python train.py --num_hidden_layers=12 --bias="none" --parallel_block=false --init_std_up=0.0951 --optimizer="soap_variant" --max_seq_len=256
Each number is 128 + 24 x the weight over its row's rms, rounded and kept within 0 to 255. Layers, rows and columns count from 0. Numbers have three digits each. The size before them is the row's rms in percent of the matrix's.

# layer 6 attention query, 192x96, rms 0.0666, rows 37-63, columns 0-95
079:148124124119153095146122153137148142088193184146093159152142116134149103133129146126113124114129124098083109157142138141167119141153146154171130098122127151158156109105107131117150115126101115109077148172086120137124146120098165129119088129111116114114086146095129165116140125127149098179
092:153103133155141147119129114083142146071157143126072137154139143180145115123121120145107108168116096100159126156138120097140094131166104140124110139110157096144141129109124099142111099127119129174168120143101125136117124105138145116148133182165141124121141134066133078109098128115173118144
084:121101139141111097059111119168102184164124164115124133130112151118106111131106143144160102108123151145173060139129097154125166123111113144091103097105150164143185125131125155139161119129114162144148110112159126123114078138162146129132162137135129140122117145137127114130147132139097106105
088:123126120139099080117148104140162151090150125106136149089138176148118081101164142088117171108100153117142123080134126137124118157146132152142137124074130103152141152114108136163154121171146120082138174115124130134139119084090131128127142126097071145156120121133128136106137103171123123146
085:156133081121125117121067126146107069111106108132125141151140184113107109127088145157147151122157117149116116136121171126118146117107111111131115117132102146142152130136152153124128106179154099118166138180153137143152132097116083107106119127129177121162123104104157120124101164074137137110
083:108119149118091100126112136167111121098102108111110163113174141130153132080132169153158169102135129169074157110133092152161120117097111132117106098123117154103111149135156111092104118136117154137112136127157113105130129169133116099136161130142133099126179122127132127103150179075102106137
097:099105178127136146139100142136132129139132081147134148157129134156100125120100135120133146087124098122153133122131143087135158173169144164151121079116101160121101112108099114118160155162147081137138118135106134149122130111148129122118170131135154170100132120120156136137128160086119058077
101:119140134120118153089131112099136129135147099187081139118154121158147123113124096098134121126145112155140115119147162063138120193083149134125087137136101115123115152109136132159124106141117120108159178182141107157132147133079113096118125099129105175077127138112134136125143147130144135123
094:154158084108133128125138155140171112172129136106167117143125135085118103118117133133088141167121139112115129134107124130118104179134163105139102109133137144066124141125172135153141133100093166109152129115114111129168087134128117075142155172149128106107144177156085141117138126129089103141
096:141142149102175113138123101131087105180094175120151129145108133073127115153149101143158153135098125126126135118105110127074117110107120096134130183106139121091070142168140096121100155109130112163113149129104125138155083158136144126165133113106146127153112144148154137134124133110167115149
114:144151110137125164138138112130119156213122154135148071137145135095142131142174134133121131163118180106096143125116055112094088121119115094161133124133115115112115158143133148125099151127121159125093134115137124117157074151108133137138112129126170162112157159158155141121149128120120136122
092:158110123094114081141117146172174160165109165122164133146155126081196151106128119112140103135130179156092132127136127131081133135106108131127091085167140115131125118122110129103112149122130125134103127119138121095133123127115117139188129120121152143149088172131083140151115101134130120156
101:118100120100159128143125113148127135113133202180134119115136122162107130156166110110129046115103121150139132156145144118082114183151134148078145106150113132140108109140119136165154132131136133081127140107152142130094099153134116126130129095131093138137155133102117124155122128165167105103
098:109084131139169114129141162156150094105132108135100161118107122146130127085105145163104136109112153129157146169105120126108167144088114179122117137133157125131113114133100120131142127124172116130127153124143135139081110174130093153094151143164092145103127163182136098153094135106125118079
093:136115138101139147114095119101122071143116132139145132145113149165103100074087146120130133119122166123138076123099143128139120072135122133135164143143126110144127155141106159145107131114136119120113168101137165185131094175164115122135134143129095146112152106098150125132107091119136194091
097:154149151148130111099112130114078109159110135117156125123084121170134128109131119120119146115109143113106125152107109146127159122149112130161101125147174144099135171116109122062105153148148128091111138165122095116131164098143145088140103173140136113158185098126163135093121171133145144099
088:116169107109148111184094135139180125101121116126109166110113106107127115173112107149155112158131136139149110104117123104149145102119156109105125127085159118168133098137097104100133139169133136127101094161165113125126086136125125079115143139161138121146177104124140157168134142091121089105
085:104095084151122117124139120131134075113125090139086157146149092135131110153150138101126110124097127093148146175108145119129111169121141129154146125121149109101147114119135170096099127143126171136134135174119141126144138117114131135069125149098120136129169054118113139102133124136138165190
079:099150133118111115110162139116151077139104085174134143100132148125096119124173134176121157106117104087134135127136112167140111116116126162113127106178130101144190104091133128119105153107146134118125114173130119187115115161164094132152121161111120163126129113153133120122130106085114109109
086:139148101116088140121113169123101147136108175122119120114103162138126123130115157183109159111152129131112153148139113079125110114080122092159086164109175112171116124138108103110128111103142162152117128130105116150139140109153143137130122140156147139119123159149147190173119088114114100169
081:114158131100084111123110150128097139136114119091091173108144082098098156158144148102115146084157098133170089100119149145156113123127134131143141150162140144148100105098096154099149173123156090096116116146106116116139149168130110132158159136152138120095165139147150128151090137110116128101
104:152156134145143117103143131129112072182117184116147114153158157093135154087157114162083139129137140140123141115151110100116113082089123099101183108133127117111135106170154103145131130131117166124081115097155098127184092100125142122151132111134149125142116149143112146139127108113113126129
095:127128119148154095165125123107084120136141143124104106092101154143137133085122146123118123124138146121125116104082138137127140177143137084117172106130119109133138160092128143057144140121156152135179113195122182143128125123124140117134102153062155140104131144146151133141107153098118139136
118:139135131126107103136096155103123109091158062134101142129127118165116117150102134105176112100137116109149136117147167128127160147151126170104128106104153115164152127082135132151166111152141069159148155145133171161074128134165146123107108113110149107106140104151156102138100118136119121111
093:142134136189136173078099125109160142166164130103182102151101123115127135124151083166102137114144153136112137085127097123114095102106171107114138136144133136124104125153131103131135106111088151097119080134150115129140116126139149138096167151145117110105102163133111157155117161113158149148
087:121161146149143137106154130109109168155074157144147122165126138103159144130142171130100113142149115129113131106129105111121117104108117128122095139124118091113138153194147144116109067105099141110153122084159133081134112137112102136097162159101112140161134136169112189124144099130140125110
085:084139140118132123186139100133156097102137114081135139135157137103102159101078098156129111100122140172134094100136121145119153150121111121100130126136116154153095143099126134121112151089149111115116137136110113133152122154152162174099178142100124125111182137141187166119162145115117122130
# layer 6 attention key, 192x96, rms 0.0668, rows 37-63, columns 0-95
085:180073147124168151143164167116151145121158120124137141157094143148149114141158154156128129140154109123137162131158178128127092147138154091120120145094119147113116119138121138136117099127116134088156093111097098096143133155102176144127132168075105156121136114105104135112126107144177098140
097:146134116144125128117165165101099162197134147110160107116105151140153109170165116114102114109170135104118159181122093106130122148099102136102105123099131117143117135102113091126135159076119158121095127129107118154108109107118113183122127134112177113135125138128111152138087119156108107157
088:123103115148091149092139134171135172109089113171142115114155120103146146121137140114086118155125153158144152095143132136135161151136135150163139105146106095144160123132119144086127151144122138094127185126120164103154106097139037116128147148130128150149137111119148125141149134161113094147
093:101111132133122149160111140117121128094136176132130128130136158128112138148143143103155184147066149164129115085133144113103130125138111110148122101133157090073138103116093154133143154163141106109136124095203110139132121137128166164072129131096109136119136114106133160085109121156132120133
088:138115133102167072155102100114116179149121100120128120093132152134132118126098132156172117164161133136133110152115152162124101170127138137108148080136123148139121185108140120106128103162146172110155083138124110164112141122119117094105065081135137158136136109114128146111110141142100139127
089:133121146156111103111124140135167117159104054108073174100111138156106118113154130110154129146136141113143141120115125117151119149145148135104110127114103139124102115100135156106112122144116096157077152076111144171153130142156086112154106134118104148099155115125157155148137155103073097135
089:118132145113120125081093138125153171097157108132074096121149121138112161121136122142157105150145118092094114157122128138135133124128168141096118106107134151139147177119089121128103159137166116164175138085102157105116114115153146107131135171121136121171105092094157110143085132154101104107
108:144130097141087132102114124112118117077154099146094165146135118151122127175162120081162135078171101124173142162130121101109141161103097124134146137081140144123147145093125176130124121143137149121142133116126148177112121173146127126097100136088114157128165104136135100147127120151124141159
095:141145153114142123079150113063164137118125139096122129091149118120097078148131086133125149107117118089142110160126094126157096186127153146147099145129134148112142106085122141160130107087111173114134153140174134097127086115159124123126109127103126144108124144115143099116170122117167116109
095:129155089127125124178112156151124128096098108150107095118120114112138098145116160131108152102129139078089143131114091134105104113090127154072172112153092146077113108144107117131136169106146132177136119145125163150128110101125146113113114125126144136113111133143153141164183143152127164094
103:133135092082068155130126115121136101159143161133108100135143111115127067115172134129154136110139133163094097125180100136142132134108155138148124127127089149124122118092149112156127131094140157145107124082130137119161107124117131085120104135124158133141130158097183116116162119098096165094
088:120106114149156140176153123099117123111121123140139175136131146118135114128127061157173089136121156151126149120167100133109130131122131123150165114108122151129137105156085154146118104124082080157123141123152125088167112089065125143148120158123152129100114118086111104106151159131149102149
102:152111139114125127115090082142118119089144193144142179130141111100132135131120101095131119126106144129124176156136128121121117113116090163138131103132122116123146103154108141124155137121172099133120121100099137071161136168139066164177132089154103134149149141108115116144136106157164141118
091:180133165101124084126117131090089150146121120129104136134126121140180145141120132130101128106133120108125132126130123112115159188147128162114098144120127093149093097114149121121122136127134068148106153113120156115119132108116138108138204146166151123123119073107152109098068127148148143141
099:142130135135107088140117121134101143115108134138130097122116107053168092132092130121127152085175159144075118086147123132136100097128124097122098174141167143152101129143121162104086136138151134142138144098125156114120107123107118127118138139147141086160148107132130172110123129157114187122
109:131160106149144073143141103111092202168137124136130098128083126130138102097111136146122158145169111132136096112107119147128158102134136089087121125126109176087137127168115151095151159113106157119135116134115089110156137128111123081164115151117116150166122152093127128142122164115134129143
085:151117145122187119103107139174127150178109107125086143087123092140169124129123119128146090146088144143118137149122100138130136153117127109125155103117136124088173121096181103092118151153125127124114111178114143137116083161093161105132108133113121098163147129095135148113111157128140089120
088:169169140148096111165118114137128119149113129137120133178133081148133077111149115101137138128173160133116080144124104166155126120164153164125110126149148110141106121134135165140124115111140144155099125098095125142121094119119220130119117136101110135158144117086091137121105116139105143130
087:165143131119089077174128135128138082106174084125123101141102144110113098126125084126098124100100192102131115129149129125111132133147099144145103146104132114119134130076096130117145130165118158180118159119118152117124130136155128098118144120141126154176130128126128144160109175085133116094
085:162079131154166090143174084098095133128137131141145108142078149151122120107177154135106110150140082129087111118143113105118117151124107137108128118164128105135128171087156131131094135130097127125129132160112147141154118102106164123108155144121093149177132127142154115133145120183117102157
083:119153120143148131113102134122122137129111123125130129113108130101105162149132135125090127143121121135171104122106160154127137075119140109153171115110097152172188140106109099118065109118123087151136134129149132161164103145140148118141168167164151115159144088167107136180132162105154103117
088:143115142165118094098143125092142055143118145143154133108157124134116111089137162131141142127097152106106152086128129138126089196121105109125143130146138159132133152100121117147174172156124134089157146101115158123133127098076113120113124072123123120121127124160118105134166158130115125097
087:159189160104119143141074162129132138147106129106150121087072139139104126102152126119138111127179141151133103159136071127108116145122093119141137117136078112146135157157154165089092112098160137118134120121117133139123146092149112101099132136132150109098130120120142105162137157100149108091
098:137118114112136119140124168113081145110091124137122138122101125158103172129098150135146083108084154111113145142119142150087150114130137156108142121104168077158161140134123089105110110116166089100099137134149176128053150104145104123125109135107149109133138130129110138137087084125133104127
097:146131150133074139084131105161125117129174134126129126079141087113115120113156112124116119097126162112128149094116126119135141138088140128109093136141137188109137139102127117143140135124120087083141151182108102119146118098152133109077163111144134112124093134164117092140140060134109142159
084:139147130138093093136110105096153082135114144131111148169145111097169151107155076104150121156150100133119131069144113087142133143136123171099107114125126077110116167178153115105132114135137112129128158118172102117156104159119122137106142157143137108122114168126120160129172086117119135120
086:083130169105113126108123137178134133105115147128111163103105131138101078084096156145135157117147123115131136122144097169158149147112147140119108098122154122114154160092095179110111117134148113165106144130153142161114120139090141136117147108169085121109099113118148142191135162138098120111
# layer 6 attention value, 192x96, rms 0.0662, rows 32-38, columns 0-95
103:126159072116162173072102142167107134132141162111148108120133103115120116121158156050130133121102168103098112141075129131130100138159144155079149106126138148137090130131132122142141146112127129120141094156087159124148139125122105137115121155101162129136115122112137119120151131078154153109
106:120138116110105105151137110117142133110165144166140119175097113131122131067172108116126113102153164115149101136145109103125149137124116135156091151133136094142113105097156140136101116075135113118139130186156139138119095140094111148122137152165150113095113101080168079100111172142133126126
112:137125106089091077098114172124113118122096148108156131123155119106116121168176120112129125149154126107140111153112160128125142143138060082107129125114108139155108140087145105092126145145115103124104077129134166140146117159111167146134149103126159102109129162128175137148137144147146176131
099:115110102117137154161133133126123152139158135091079120169140144092140105139123133109111108135101124137121107141136138114165132141126075097111065126160164138104132100148113103159131143097165122129127157153144115151155089124138102115129156170171101146095124190139123165135135143135075147114
097:110149178125103067120150103098144099084120124106156193112126081117099165129124176139105141115064133162119149103138142137146136124144122113155133116107134115112108141121137094110100123165111111122115139180149100111126120152091152117134128115138154103134134130125107127139164098114172118102
111:124145073129087116129109135139146090125111103132122100134149080169154143119097126116128138141155139159090132106125125128137127126145115117186148100140111116147129065133124177150109075111116105139138123120080093137136135145153145105137115105099128092136132102138161127128143093173105068139
086:125162152175105109094105121129081157145104165116116105133151120137089126169139155117117108128082146146077136124121142152112147141067100138097105137091149142113116141146143137111119152153136132119071155144139126168117142156109158090114116119118148149110142109154138103094123082136166116098
# layer 6 attention output (transposed), 192x96, rms 0.0828, rows 32-38, columns 0-95
090:139087143123154149138136168102141100133142123117102145129062084155138077134136138174181114143101137120115160123155128146131119106137130151110110170139105115157136133135137099105163117120157139135077150078118150113104111131140158146149130115123118159131110126108123160133112119092060094119
096:173137144124086149091121137086190140097175136077097095116162120141104116153132106146154137187140121148132157097163121131135123132166162110116123122137119090136156139107137126174134124143122142112131105114151116164127122110149121112072120130120119134142134120139125146096137123202117120122
103:138143117101132118132139126130119139141168121119113106112104172122118121137120086174086154117138125120141079101109085156117114085129140126100126162113131111137151114101156128134124160111191114121108140152115107187150139123154130075163142142154140131150112126114088115154077154102150075131
098:127112132136146130106097161164101118110113122110135122102096126144121149116156156097140117141167127164146124122126155156125119113149086150116176126112166083096090132155182108133146108165119131088140096092113122127081107149177116087122081121142132106125106151101121136121096137131117154078
094:145107114149085110135152115158083130082132100132156122144100123118070130079083134111129150135111109127127101137109134137107112116116124136164110110126114108100177118096115179165130139070123134134142149118122153164107119136131143121131119112108109143124143088093082186084100112122114118144
104:114101164157127119097147103103086141105132132119132128096116169123116115157090079093136132099082134116119134162131135159132182134163123147173097100127127110136122155146087089132110145138143096120165131128146135125126144097148079137098163077136109120138092116104133097131181131142129135132
084:165148106105169131137120119142095113127096088141134105139095158177122074149118105101131118124122106138138153122148153170144108117113159105126095160115109106154150088115120097121184114127098108061172150169142124176149113130121121131110105128088116130141095120145131120126127151114160128130